Part of a small language model's weights: 8179 steps.
Each number is 500 + 40 x the weight over the matrix's rms, rounded and kept within 0 to 999. Layers, rows and columns count from 0. Numbers have three digits each.

# down: layer 5 MLP down (transposed), 256x96, rms 0.114, rows 78-123, columns 0-95
# gate: layer 5 MLP gate, 256x96, rms 0.207, rows 79-124, columns 0-95
# up: layer 5 MLP up, 256x96, rms 0.206, rows 79-124, columns 0-95
down78:486523457432487541461512572485493535517522527576572494500477457553555518511507513464476541538498504441557502418519449512510461498554549508516479498518497531583500471475563533486490468488516529508522445512480528486485534499505574535520494523532549466500585488477439539536481462498526500545
gate79:437473494477558545504496507486554502555477508487469556463440478473494422461544484604473594462495478443528509468562469437474476524472522543436458502457490464582482542471515485495519488520441483556484511580483506477449480547518537583567610495414534508480442501505533457586540466601515473534
up79:475473487479544526457452539504511510468533486467484480547461531535582437533430551523452536559440456463512498504526444507555414453540529546513483568562460470549545510553446466500553481574429387530591513514455465534512445559475507539531504489470467476481514547541476458532458532478456499518
down79:494447497458579521558405508535560453480494378526457417490477443481594448484570492591558480518467499480546558505522517524533495446495517550508538530518471519531466537477506573505442541517466487547521454520529458471437500516508518441545538493494534484455530466492502436534506495546443473559
gate80:496465482519467600500524423505605473481412512510512580540490486495467487438440463607471561536546524411505518494582468448540519478498535512452451611554523474540499514459456590513476512477524476483563491485447452478454479484455531502535441574445525496508521478524524523516529503532501491450
up80:477572542554422527494498504492434482453506519499546452500509517459539473546526474486503474458529472516491516554463533582451436555511435421505510408507494502472526554501460387530521491495446479464516505491557533447509502420532506465461489546539488540449479510362550534459462593513518411573
down80:493519491539533518478491520516461500536475547450531544511480501424467531462500472536434444546494528520419466506482554480450449426522472540514454504460494481568514599505422505476495481472445511546538582465537509524497574516460529481418560493528431469506415476504543573515535480519488536521
gate81:568480443419470464477450495524535498480482470465510523474469462484389515557531497525477453496490503540563487474504548474430528551546486475483514503486470503470490582460491515477480510442533467565549548476487498558531553432499470436529468445545547470550513548511487497521510459586504510504
up81:545434492526474490465478556502542542488466456491501515462529571537560504498499536441476472551516488449522563545542544541472504465528538514533487529533495474482548508405471502478540534596528493510456498467448446529524537542479437540527490540470467477492531536611465485450514481525430488483
down81:496481453448465493447505483493449486491477479439500462479491424468453526492493458562530453521543588502470510468500535464463459487454540468462558512536425505485535483528457521507495513390476503519486549445544488526525427511479478535445525498493553542499523475401424486562475452499514494484
gate82:517500525412491417523454540518477526483500527455451477497499499612464477490467466497501554401483506513453499528491524458516501486458420524448589573518540656469503466425519462506525501436508466499481527471533500557490530553523424522544457514491497558558605519497438487480492452584532480513
up82:520520519485466452476512536517441462578606520432506505491511451519482485576439550515432507565388468400461433512519525478521464495438557499535432532509530539488490513553477555547513498548471462468439504455496499464527539508365459529412577504534522520464568545565569547556478510449493484430
down82:516564461518465510520507506483529524564522586500527490536500421453407447503426524489524482543453412483486520493574530467453471505479553533407422454499526504498478451540511496506565502483469474513514405516467483442553598476503468508482475528538564449487476573594501503514448563493509493519
gate83:617512518530530486567491464454567503515514501530536555486469497487443460463511457494457519506402487563500441428502426541518487504546431570436439481510523524489480489468553472472441521444465513540422520537496503568462494444514569500470460514495472567427544405517523526493562472492521475494
up83:516490524503558522474530529476570497524467581532479453469415465525520479516549573444488500504554504479469478524472478562429485447556473469477531471445483573485482512465525541531455536491534502491498439586477511478505556449472526548532482531410487511466515462457497490458495578518475511483
down83:486507519507452532475518476574459431405482532517551512442543505486519500483502589481511518474575441468477529482512497454450532539498518487487452486503441462466520548553478435465567525535480535486495534487432534457505472520520469488492491429541526462559459552522440458572519462455438500503
gate84:413490489430500524562486494429404472452477501501532544490514528490502532456540461519500483474518488441551437423540550555525546471509465550491446507516495525514437485489531464536429489535551531490534429573491522486504470481435499536428442467514478525559435516516552489509421527566481460463
up84:503506459564473545456423522489577524602447465522482489506525483446514477545438456472511422590499458507461552494499546480499468512413545445511506431524499484466551467512543591525517497461443461511506521512433501488496466468515393437507468486487425585527536443451527526575549439488521557478
down84:380538512444507512521566507451475441504529477489500503475534508526449479498514515531495481473536517489493406451561551502512466493475393482572455543518540498529450495513529488472497492557571589492484513481500532443466505443405431500470511518502533538555501559496498513496434603506460505496
gate85:550511510533599487475527393497490482449466482561483507461521508473518551550508564505478450522466472499472507541447496407505531517473510549482531458500550516570483485464521535555491460536529546500540544457488508524497479505496541570456438526516572595457490462516474516522570564506526502510
up85:464438490599592513516514504511428400451462500509480479504473498527524446536505523453436415518596412519551489456486510457475472493500598499476473506573469485451469496547467504515506492518434519512542577498515490450496501515485500541491525505488480573570503479473463526417510484543584506501
down85:538410528497508526550507463524536424522454510525415517527536467537564457512486482400444519521561496505471487421497457481462531667441528502476518473460516535491530493524452511509433488530522485477464601482510494498491445492502594485467571461492553612496459486530441413477451516482578527517
gate86:508495536494495550504428492538416501443474495593541462537521479517578466585510416568476504513439452550501520445544516448484492532461524549552509499491473513517552527507483452539532517558542504511533501562477523564554463522529522514442470517523487483525550525521511501476447487481549536531
up86:459532509515484485521495502497484594489448502451549430496508551493524497466522480488523557439517494521498520525453414499562492517506519443525531506433476506471457519499450504425455507458521474605519508470416407442480501434430596420551488366563516524398537458447504557477537519621461511490
down86:532517558522514489524444480555439555503418476473565480563550491523484470488457457545514551577495556556514437498496459494562434504501482510480533506470460453529549444474480456579469521472565469615439523509536519482527532508472572488566518427446544565537503510410492455527516485579529520442
gate87:482469508520558456568500507500512552499475521552460451483437507502623428533480549554519540499546483481442479480523444511404572527515540492483436525401556424521534496502533460551510463490528529511501463506472508490525527494503441587470553455466490484510445467483524462407541558497521539550
up87:457494443490479437539523506458484602499461525451523581467482454535486585534456448512515497508501482577538440518475540488504576500478499528500548508530512555534528588432475527447473482398494500561512499367476483553450528540453494516356506553442591455480471468573489550470498481531482513482
down87:526550483496516536476479475519506548472453451480430562463553474520473502454431521448484553505460441495476443511471462465544435490466554490578486480527593527489528534519506562524461496493438464435606514425444460552439476545466495479484525601563522428452537415461509529504540529463452540542
gate88:464516539486503500500512496432475536441450547465463515403446553514520561526433536504546521531427529460505476523514440569518511519540528460398510477556487465481539527466477437572531401468530497486561449494546428536456563543427523487479516498591496518462503595450552487580514538486522450565
up88:502537571463486497556437495502517541454529552470457555438512568440575508533471565514532445493466513471465469520531440465503540466460520500455550546474537477491479542490524441561554448474548507492489542486538483512467563588451407523497430435489453504537470562599586510508480512444404493548
down88:471574514468471446550469502511554566451542478542471514510419483467511471585413515518490574516469530521515460526532555451547534517489491489520528519404454534478516511397463578529467540516535508482502501501464487475444520546462440460556480517515486517507514500497556436480521434506444462498
gate89:527508538527465500466504463548484463481467491495507492528416556507496455497590443443506442495511508377518485534435541456514547490479513472453494417433510582497584582496496522547506513421525476452513484508533552497431471582489524540517506507490503540552502517497474520519498490590518497527
up89:518500572489527514573567438488467485544441498481503462533486475499485562493479456424548591513497414457482498499437491498454498475601543464525495422509528536461572535453598500511529462451413472443543495493454566500433512475484520582481531492506476450508502488444531479519532489462474473459
down89:557537524521510478459472509558543512425552443482575440536554533475501491516452510490461517484495506582544518534539517456479489500437453484479461462457503497497509492468542510533507533564433503491484490508525514500532510516539506464553543438502506428447496503596492582490563574475482529472
gate90:449533484532493520458490530496551533519458524502460541458556503468499492505488497477496474479484516502512520506546520416483482512428413542451523556455548517467445464534472551512441471471569634493447448506507504502586459463485506485463429510522585514549534485551482489526475493501549505474
up90:550509479487558517553487488447571487541497492509446534523540540439454476413480501490507528470477535566560508516545489442549540516510513521498507540547463497481460409556543503505533447519547495537533529522525545495487546537528488450490510516489492488457498530536528559508474462516478431440
down90:483425498515498554559437486479518502519501482487552407550512456532471493511444561538486502510447506447429418472506452560499496549483530474523546515507487540523591474502466495526559527584460458485510565557516468480501489549524504491508520448585479551513525495512491529560488552513514528492
gate91:436445466496539555431464503443442422447456504496481568544469535459457599468592520431489533519512533477543511472509493414466432458527496474472487483484476513483474485536555483492550505480488547464514510467485516432519544511484541485444444538529458535419465486488478418541497479553443510445
up91:533486517531484553464486465495500438546435456476530434509495563481546493493519504464477514456513475420409520442490505489472460453466516482466474598469492510529482427460507538470531494464488501503523533508486469530465531434502489529493461512486469509543522500505468418492472547492465538475
down91:429534485475447410536484481511505508509570510477487609500494437532547479534488517556521476512526560493514488536548506534529579476535513483506459472476461525518557529534438458489468490497525482521514508435554523461528432588514530469530558485522526504504543504512575523525476441482541484467
gate92:522466473569461514477563468445436488490499510448552474482445502416470513441469492459519507463538528457511480587599462495530510429516466467525470468526482459447518505519513508481546568510448496496530551491607488502537523417515500505540524489471522525438516495546448458517473521471474462565
up92:423472479419526492472514513535485443427445531506565537490462464472580509482401449445544419540483571498540515501524471446440502503485506475406422553403424481462524506484445522543561475502512478513555485552531480442502540497424480488507492446476546449492486419476545489515512531467494445510
down92:452521480508480399453444480551496513548485427477483498553458527468518467570517497522556458486520550497431511479553437490482497498485523462567505501505515486507484452472483478557516515521474536489509589504498586504482479569451536503545560488524483559517528507494525481425516463571470516475
gate93:536502540522480497494584483535525539461491464505439516523593530472513508572528464543443507514423505493526510532472533434459474489512493523442484468519478493513490496469416532532418502492490458535514512502556497594487484505472441489436526485597493471486537542523474516501490439516467480526
up93:482486522442583524490518525478546424427465545478580576542472545529497490467461595475515481483542501532457511487491545569463449526494534523555519545496514549508539471501496499411556466557480505485468523444452560449452516471453497547540489470512473566522468481530453476527573499545593507539
down93:497452511489433500517441403542548503457559478522542480478489489471525553575535518470457530554501498464555489436596521442504492542447505469431570512467500497525507463434442603515522495518463522528514433497497477493427507522430455486486491545515494498514559557526552529486485467513510523484
gate94:475467511529518501434545519495595453478557532480526530494438484508523472478568525525550573538513440409477391490493456449423451474438432556486548470490565410440457444495564560478612501501514517437470435490517443555565495510490433540536494550487451516488553449417457463506469427497546578539
up94:468615552516469537421516486454485468498557520547534473537449481502509525581534513521497520566491500440516486420500464438544485497470566472444459486520513479513511565453490561440532559499461493385519546483423522459467512501440531554563473506526494489553482452539441459523420472486495524493
down94:466559474516485513486465522572508492505550537494455554450498461598562474526528511576517487552580430444546541521488503552491522570553517446501510504541475506534532509481565445489485476491497480445544491426460439501510452497502457425542498531486495391550530445494561459517464481554538456441
gate95:469514507472601508483501534511464498379467505520488448465561462505508433488464447489479458576538597481507499563509556520497547496506481525567508456480496432560534522493517426562517468527514557423472488532537524508543494468488546452469491494500527500569500526454565508501521508479479508499
up95:474585485545467474519518502528522492489493478497523571513444470498552574500482543510555570465488447525476487565486581493512573435479531519496511452545487488512549430498467511511433593542493462480510627457531525518518511463549483502435479563493539504503440553474512601515447476488488513422
down95:494575515487429493546503473530458503511535468431478439434509505468554512544474554535502522550493440474472465522501471624532470571529506460436504468599471452454498454532466556483493525519498536516514533398441482439518577499492467431492471536472510474592539473521506537526487527530410460553
gate96:555489497510496494495511466509474454478490487496565513551485474512530483537521559551535491468487564530518503464548479455513525522457511501431484506584495543400530521529482512503551477478521586464495540547522481507515475591568443578408482544457503477521538484521472445526478449452498478578
up96:487533561537487528500464428478422513510440503510531493454502497480561472545478470510497478467449487452455367532441534501439498520459572415494516484520536504450539533410445495491493505453527496562438488488490502500437481541450509458484480564548577456534533503513553466402444527501478496464
down96:469539479587526480411514449572449549453441511450489525539516483538520477537490530464521482490424560420569444475512544539479507458425533449476469515530480479503526523463509512469468511510485464510533488411373426485469565401552544465499524491485473494505390481525462517464534474493512475513
gate97:483529502489542534526456520553551460505516512455560537579530477507499501485516594489439506471558500487583501486471526497542483460397549478488537504576522498475516564582559457526533495509493471413492476439464567483510490483560499465537484471541512501480526515478463467530525482521479521558
up97:572510594458585499558499543482464499520513514547583451488496469468520528479568528471495467506528539505453479505525549485506463514463507458566565536494563554464562491547546461516551488478407497553503482462518483488498485563533471514541459471552470488478504507511475500479582523513478432546
down97:517561537499510594414505514519535586509524455511524562598511501455460496479532456502511482507471465484502454483461534497516525532510549435511569469558564483470483496460464551626512487497510480476502485496522495550425515514522494484560423540504515533425501488469479519502571514458449497540
gate98:507484521468476459530553513476482578491509465427556510516496566489481557463494472519465482548464488556557441497526476505522445551522465504545466437559449471549459467448407454482536500567502476551540571521559469459507590471500476496520557580443534518445495503541381487487517480593546510492
up98:504502462474457456495544485489477508502506516443422514481477535581436468489487499506534476519509534571538543520449440427454491562494447541525502473493440505497491449517505486473480505523527521572521538511525525516518506525489497445510498536467517456483523457557425522503533487541516518499
down98:505531485512501491467489499447544436489537537578539506471520508523529456619540547486507522536538532463422501469466505519534509494471506496525515509440506522497469494499478521547540514437534488457488416514495533506513409559400473504520480472536547521571511546504564439409509488461478522506
gate99:480570545523474511487489462452582356443501545496486504452441502453485524447480447447506484554476542417480477515492567535512451414573520553480472525456517511514497466460480385523485484478476492482585432516444425462412545499473530472508454565485512515507498499505501568497520527476461494505
up99:564559437458460476484431467434487575483426515487486536538504500507514497512473568453520473453538494429452465522499559461467509570567543531474590490535598495453496513510489478546449465459481525511490493452464480509552513391512578451483482451538496484568503502490520506464431456444448455471
down99:471448557468531519578525547500531454527564511515490471415578481497481560487535513529488512521496509535554444520474456542560484390401500461540447532500433551554483513504519545484458490514551510477503453552520465488464470502480428477472504522498516553456448484544500497526585497494495464490
gate100:478504493382540516504496450558500516482595528566542506542522483566513482462516556526442447516453617512508518535525529474566457451503590488478536469506456536473532443557496449520450522507512510497512506492467462526545486478499450500477529503406458526540486480550479484455517435501528493539
up100:464559475451454532556490502419487498533409473526416522515575441465468557451460443431486503476594509462550512529521541524522539477510457463539482392487527504529497468512507532459525475576464530469434474579474521527508508514495501503519451516487517503572515491581518462401454517434516534445
down100:465507527399467569517502483501443540436459495479446562493546472529424505565456423503424498530481427465547506503531507463514485493517501484490511563532489440412618487553447479512497499465498504429477437516520478545562469597507520480486531501461518570539514458493533496475459478477472604515
gate101:465529548543553530491518466458530452522546475434541473542519499475528528500542553538522496550534486510530449529506485520428490462516538526510537437570486514460435534501428554451536557523468425488494477470474399432502604528510532502480588493529467521542565570504542475500462504525463517529
up101:533505446548530497486466465442525524494490465457481446528544555508537489508452497420532473488456497589550567497546488504546528551483520461494472550470542526570459552488493482484525530491526503451467565531495492485447503542501514461490502486557552502491541566440468595466423539498472542520
down101:452468496459521505491461481467489519509582507451546505515533450536467466534486423539494491508494520576537513505484482541452432469471488583473495403502525512553494439489505551477488552523529474515491476437403493471475560497496492529445576569552471491536442478439614488482477482467520462508
gate102:448573503501501537487474493480509537467409399541499553568484533513510517468528462511497415560527515475555540493533507479482533547521489556431523567495459517495489597436479541556560507494464499493537431548528440561465542545491459525550446493480454473524427496452515468494438472499543479511
up102:503508509506530512534487509480518538473492501427524436492534485494519505442495521423526488490422416459538486491534476471509508492490502455562498493511512467502559573490506562466509461487451471456516495519491465428469612501549450477476517494504506532529512547486463435467469503554482557469
down102:417549478459486514505518521497475508455503413473532534536508452540506505514500499537572442518536573479533550518493551505460477556496444549475544524505486439524505460492551523533533512541422588525538466500566481530463471545467471498526484549554522479525503455506589539528464529498551456504
gate103:510534526619468501514559449458521462519487519430468418515484532483519512486449423470498512489478503451543526517531463504508458480531514476508564480545492485501493546457490479485496441459517472474545487493569454498518579530513519549427507506493597544502552590531479528517555545530469545512
up103:456504522513580614514489466566469500493516452466482554457439513472472424456531526534518514488490511511461460587480493528447511516492521478568456472477563519480492533516468484590552524479517519506523554575548569473510467478474526488496532480498540494490510463512519474480505525543584484451
down103:545491461558525563494490532505547505495493490475479455474485589505463543499409436503558519523471474481462482564528526457472487446550459419501552497538544477571417552401466472494500496440570476524569535503540506550512596509470560502482516444505619476438516562453522539519576524572540506474
gate104:491554547534489450565556377476416479429549475510526462486454430537501454416501514521520510493440485564533486501470523509503419501505507525510549471484390502475502458538468473525521470485455440502500485495518572531519432516533522490449519524545471487428490476451469492526493445559546498473
up104:566479498544450424556494439442490493458500444462493516566473503508497569508502506486510536483423518485529494526473497479428502507504430491452525498530469460468493486543519552453504468466475498465500470468519569520510445545520499485475474504460518484489505568520480467561554467582553514514
down104:512418465509488528479438541492541446525449581516432591521555530513500488554483438528550504506568531510442587513556544484526525505492475523552506533446515533462462534459536521542526551524521517477514501524505469481527518473489510499479529451543553483445499490491478498523502474478515493474
gate105:556446524480498499478489473463572474524502449486555526543421531556501443502538487483400526497496515544435482502510481474514467523530545464445523502491460476542454516526425524423457495538482448508528532525558487500494517517503449496504542498524537607543418508525521534508475504560582477468
up105:563434497505471498459504496528538449504529567536524495498469459524524476510504539456498494501517591475491573473496513469457517473479521535531485528525451484485608541485544486458462523485521548488455531472482455433533495462505512541561482510539412587495531491449435497478544456494503492461
down105:481480494513584535523496456462498496459502462509490545535506517478511442517456460525562522561527463480470489477524514529493508529536484518499513480426468472444425455516442419495568495483495451504508459575563558496487510498522492395445510493487521476509439504549518532510512451559485484537
gate106:577560487502468464524510421536535453473492489506456480474448493501590462510491554594488562465556458461448512434546514503473522500583498513538541510494530472527457469477540518521519460504444419491486543487506447493543510564453427470540500584529462534462505523438548465513473471484548508491
up106:485510463534485500445457438521483544481516458472520500585512516466617474496471553540520493507560466521443509554557481471481513443506518446569515530433477490527533513574478479534468465497475460456494500485505457498531521453434433492485480526446504543497443443461557542502499528487499509500
down106:462494515495512529518512453475488453509513546481593473579505538450396507443477345434444480454522545526457510503531503473520472558453551520499473544475515489407502437515553531555474523413490505508536506541525497515536498484443434549481521514494482515477474526510461510461518523498472515446
gate107:519523470430482432451530462522503557525481529528479452473546516494517550549491459544493517561514460455488473479582476488480432452504442487507492498466492559512430444551491461414512485524477487457471541561510495524502497516533551431533540487523469520531572480539480507519525446476497464461
up107:547477494582478476537533517487586510475552581501485571529524489469540527539552487500472550495498511456462450460487540532469534537473499477451457519435550466562495519473484465492532472515489488595454444504523512510538524470525486507516465494533535441469546527506512455522457480557532495568
down107:529487522470479508517528518482524471519479513488480440548583497516482518481518520505493485511481500464437466516459460517467517538493537511474434500457470459585445491484537470508530502477553531505441514546527465532538511471526505480496524513541572522477551532455486457432458532545542483497
gate108:597453508515509532460529467476566437466470573494541508520473509504508524460529470536498527468550501488495521497463613549510515437538418495476538531475537507577517491455510480490582501517530569531571551534536488586477543392472505447532468525471567567433515496444534471457514445501513539492
up108:585469414478571492499557473518550494504464526581526508485519433540549473506516448523538537498524561455553486558513567499562511503488450431525497538461490524493497481485474532585470485543502531502489516473507486557529512434490494477581376514473501554542587510480497558472519460484515485518
down108:529429481469473580448490531457580503522482477507502443509604509536577522574555485504529522485515574551541569482506507575507528471528491474556488547529549550531503478584488546504483398463476537522565533559459466541512487445506452504511484529503491485477499545412535514488490493541520549454
gate109:524516526522501516518510472505454532483495468491524489471541454509484436502498438495476468509446469533520484494575481436496513543503455499485536481518514542539515465522449553448482467534484485504526536519486534465523466467479462542444545457499560490525547494402546460485549428567488473523
up109:503492528536408509483421514497508466548455459491506471475445426598465502498507614472493579525525490450455481424487536517509448443462475498514510559532494509534519488509481508399512502499399482448538402527481518557465418501479528465570464487498495459511446500498491488447394509445448441512
down109:495439497518507567485511470514492473583470561514437571511484451552609516513470405509515585498575517509443470439588440479509450404514570551462446472501488491527501525483447523454572589426444497463518444528488448497448519517516542490473435442492432514514398524537632493395503450554487489484
gate110:464517478543555546489459498481457537454519482553416415480505532507506453485528437587477504476499470484509487443472511498502473486551539482485439510464464517482479527472520478506481533507481637606510484558502566498545531512519511490501551500413547479487457418448543526402434417541541591525
up110:578477511503460506536569511560475461435432531437517516468435501437496481474503584544480547469426456504496459525532410475495527507585516449537576502488509478491537527460471481519470441562500535553458558487483464465532499472520487572540565499450522506483521460520459465532524530518543515520
down110:493483455472502497566502490550529495480490408468538501487536494439472513515469550520486556511530506491519448456505452477499509491460454386475441536462500508470506539511503522492548533495529502448510541581393383478499476509531599486457500488518476551409487488456485427472485497496558477470
gate111:470459498437510499411508502461508503522491520479565524517464548517444477454520482552496438588543545480536512506425521475528487444582428527451504499514445557563563457472503519506497512529520474473542486568532491461468600497418582404502408523423487447531500531464405558530485529497471526481
up111:551535461486456481508514547562507482551519497528520480532550505504478573554493475477420490437534489523584541501502470544505451466587504471526535548455421451487519509478503460521485574454498491506486471532495509572442454460483469574485483525486506511371537481548469481520528464552528497445
down111:441536459536520534512480487489503474449527477485499530383415472504498477489541458516529519558475471523471445470581486536439482483497490541513505478569584574528451497480490571465499471537516448561480537458482484502543478515458520497479519514483512495515489496461478512553435591493470514546
gate112:495538505478446476498509503495524492449448481500508465582580491522494482607472416483427531440447502487497576529456524471525486465447520428467528489423507508552511550455500449501478532419483512517505506536481522485493519522535529498495445533562461537474584541501494571403519481551469544437
up112:526536495517525460496511511517483501555515473477515566472572427483549559455501540477497543462552527535495470484499433524462555528437473536478485607574477514497561485499441423528518487504500510543512565522561505540564527558531522524505548531509532570454533552542475501509457504504511450523
down112:448512518485521472480517440570490419450487525567543575463574516490481481472555523477501523514547455469550509422492476494450600512461496496563460564470450483585506509507472465479430510571495521499448491513490562500508509495598506489477442518532531532522570505487473527456433589529495500528
gate113:515491523573571480592521453457535538477532450466536527540570528560465470484484493564440514541490546531525479529527525442533467474414511473481518440543467555499553486526467514479536470503528506498450533471396498461508488477598540519506443580460538468554551499471485493549544416565541480449
up113:469489519516471541425521491615447470501547566549478500520504499479474485535583561477460507453435576471550518582501516445426450526481533515603533416445473542516558465464575485442483562492466508489517484527431518477475476441511508552539427472531419503479474464485559561450460427441475435532
down113:509487470499509443425522513543440510442502452489484578513471502464546468550484582447469544540504494482509490503505446471463545540489452444528541483513511543494504496469502487490403599513470526520488474490430517459503493466560513539489448506576510455555563474582552442490564427485397496435
gate114:498528494481540517524544525526481466462483485512460462504459459550493493558528463495502572509525492424458543540448519509499424560523487454462505522507529543539476483517481496496521523443520524543453465561443503460520521556495535531389558482479475543515597481530578487536504509452507464421
up114:516497527462520509491437484483493485544548534467512429544529500591539442488525428514466566489490562464522533440470562508480461531488465473469519556493501573566542531572450512507516460477526517547495437545416562488493495521482548447411535451470543512492501539521567479465570477469548510474
down114:449435512468536481514478531488512488544536607447528502463470552484466477516426563496431544493506540485508594506504527542510559541455471527490484423476554471560512523488473526466535463528491535515482533518556464476479506454563431423474501503499516526440551502477543439500435514458432469433
gate115:481580499561417568493524475584407529528478551569482500511446536510521580505503533537476518437429541482507475529470505512483501504548455531485427502562478501522534481383489419529449516469555463441438517535440436553515532566466545521515494561510433431528551565559502480434505499461481541453
up115:509416483482499542536486541498512460471529460499453531495520495535472470577533539539558510477510493504533484534469519489463503493479503500522489522519579561519504497470475593566502486448454483491552530388544485512420482411515507519495467495479569582518519433507522483544536471460540552549
down115:520529520482481461525462426525519531565442483529460537493479513460506542497431433509495448470428502515508501466530482473520455508492489474478511446529541457493530508509537512438395535507496420458555554395547466550490451560470569485483548510481517503523501462512472511519504510517514543476
gate116:508493562449459481508518546559547508504477593458529521419491509525450448494451487525520519444485490483505497489441484520536474493564506544457524474517562424536435490408453438351447576525556510483545473525552474572479525444520549565532516455465482504524561478568475506494444424473489467419
up116:589482520561502490489506522393403486454530527524523462563483557541490489480519466466452536447468523509478441512517444549489513480577488483539473485478484504426570489529549489528428515456466436473496473528484495500498512456448498510410410562524569493502450483509534459510515515482482533521
down116:416505484479538481443466535474544459433505549509613494478523478550458534505518471525496484471446494470559483485512566470478528441495516474451500505542507581473597472439540472554499518468448521504495512528434500461490500544423423543452502480563533524446504484496460547530581517522518501558
gate117:490495440479494508493581479501473484471589524514624539482491483542542494470513540518487528497502519499542512562572482533495447450466413581519564478536581525499548515488495550523508503514533478447543549534572508503513398542566458423468532484472541538469518427533472532492540545463424458550
up117:491590464526531498528457450542492515501603529486478453517592513478503531489532505550538496454542522484524518483504491513512541516473449527542560471444545511522527561537570500586511512503443497510545461417451522475502525454540472463473455508526480462497538506565520525419496556441520417496
down117:506527426507449462516552510526478463460559541518517519493551434517502548521529447496519492485555515458515522444520451526564519460557492489477490472488472558512487550536574425486526452496505511501506571427468577569449559515527513588471399533490463400515509509466569540489506555472508499543
gate118:461509472518564446516509448486520447464610542508511516478465479520499513449497546512524524379452512502485492530534511489566471426466462499509583477491472479527591496372514564523431540497595577500496510541481534552502435525495505542482440508496537487466529487508425452431600525471550506504
up118:508508479557424549548411526482518593506430478501474472441495464428532458460471388485484496525584490516519510544500538511430523561497439479496515516480494537508385497554480420453506438418470436507492547470520515533479520538466505538523506432441461533463539564554522523520450505535535570519
down118:546544550485513544513530457496577554471504444509500530492509418568448480482487543461503498413513472525504517501500532515516515541527408476551528485473554518486584506450559459493474500401581439468531489514455483511458490519479423550492530617505539484506611448552619505481491529507518553491
gate119:535536490465495537444478457507457506494538481515493460549525499523520504559504460536420533469496442463556500500549552503531519520487411466491440539481519623549565510517513457537535505519508419467565465502514504495476504518504491472514494513506471465478468418463514513515449480437500474523
up119:513509429443442460513545480516456578468486496570509536472463494523476522483503511527483470536465443481483514502524497482488480559463464511474510549519501452508548491561459506498534511533554383503523503504541468505478523510567521522553588550560520517555483464463541478563604520455567501495
down119:474536523393451479528552539495476510465505577505448514420517442541486473490486503467540451554545511539503450531419512439440490505515498537532526490500511381500498535525505483497489541451479486447544504496515469530461517514544464472545566555542485545523555490469498448500542495534517534519
gate120:519481507519546504517508438529408543452500394460512503574466489471435488477511454529438592554502469437464444492501499451451522470496495482393448495422509528526507502530556482542439436520527452499515469549535470481465513493573486424498479439482527542477480593445528486527414610519489596483
up120:543498519520543479496475504466479508428497471494533513501473500434450484475491541468522545533536486407540485485517481543466502519526576461514490520456529479505497516553457432515584427475490513548531525483539484560546498476541502509455545541525451478480411517481505453474483600423506481557
down120:546543534471565497529458500468457436518513451502470490529465585571578469517485509479498462482527527505504495543570473520454476473463458549522559531492448490499495496502466508475570546578499482449515457463455474480483503517464498532496542562503506432528563418480527526509496483498529433516
gate121:480523545457479450462555532496529507507505496523429488457417442443485536470467517493562530485509494469595467486513430491480526468550473468519502482483577511432562563525516549512555403456531518498431431528532531488574478523496491489560451499437519504497450518456502618526540532493508483513
up121:505542503505480528456488467486521593476518562513540380529450497486538470457459522515498463454493475465436515520494469445531481506427486503504483526501474563530462487489503536496557489521486442486496540516560464462547506462496427529541550557560478430542504578459474486416440582479542496517
down121:480492546473471488481479522459442496468521557501442480494403456510552430466443514510548571530452463550587508492450495455533480613433474460561430536492539504456558551504518505555549488471460514437546477463525547502548482493473521482575497518498463559530443567556466494545499481492504514439
gate122:475521517484482494443485506477470557444480470451507461503510566549499474516504481506487542487490468471568515593502483498487490475494481510498439502414473462549497584476539489511557489457457479542537487514540479502441551483498464465468456481466505525439500476508494511548534532464473498504
up122:479426466463601507517507510420546479522506474532468474545491504481450555413525519498461438472510488459452528443423462531517433501485479516479527511543473463505522468563489436539498498530524525509513454512453494491578476511565509524489545549436429502511481520453557507416508514511449483478
down122:555441501498525476493510504465532447509537387521468481496549483556509526396489446483521450479443477464505523544505501518549484402495483533449500477522556465560511493539482473498462433544523529469440461503458492461565438559501504580440527438491509499514492518483482510455474553497459515539
gate123:533463538467519543512505470476551480466444517515452477513465435564495510453467499540481526555525552497483518534495454446536537540536531517451556428513568459503614555567534492531506430523529510541505473488528505427538549483502520463577482533494518464525529506467520453507564544536511497528
up123:537418444474476466512466447527504448476459508514443508437526477529478517478418496474435461539495544500550538513459483514586472466622622527393501502560447489499530473519404492548489477430512456437532473428563486493543500523465518481523465510446509526475498498492496499524514534489523421446
down123:444460382405460439504463468500443537555498496570536477552499536526504420509412583467503502441461531544540486531551450555531497425542554547458440513576477502509570447476482441565496497474498493452463514485555511499522452549507475482482519531544480575464445512516481530501459518545478499549
gate124:505558512537503471581517519449518552441469502546500495492479557435476479442480508477527526480564497468440515548576533483499481500463534481536556532490556443456499469503520460526476501458558470462475491479515562456525500457476451460528450565470486584487515520517475521529482518479453476517
up124:533496503493493567510499548486468451550527505475535508503530433546572521512496503546535543549452481445525497505529498557456463480530516517426503538499523537513508450525459439429524483531467516535469535474499448504524462544463427478512489551487531425535492456544547445489520459494534532513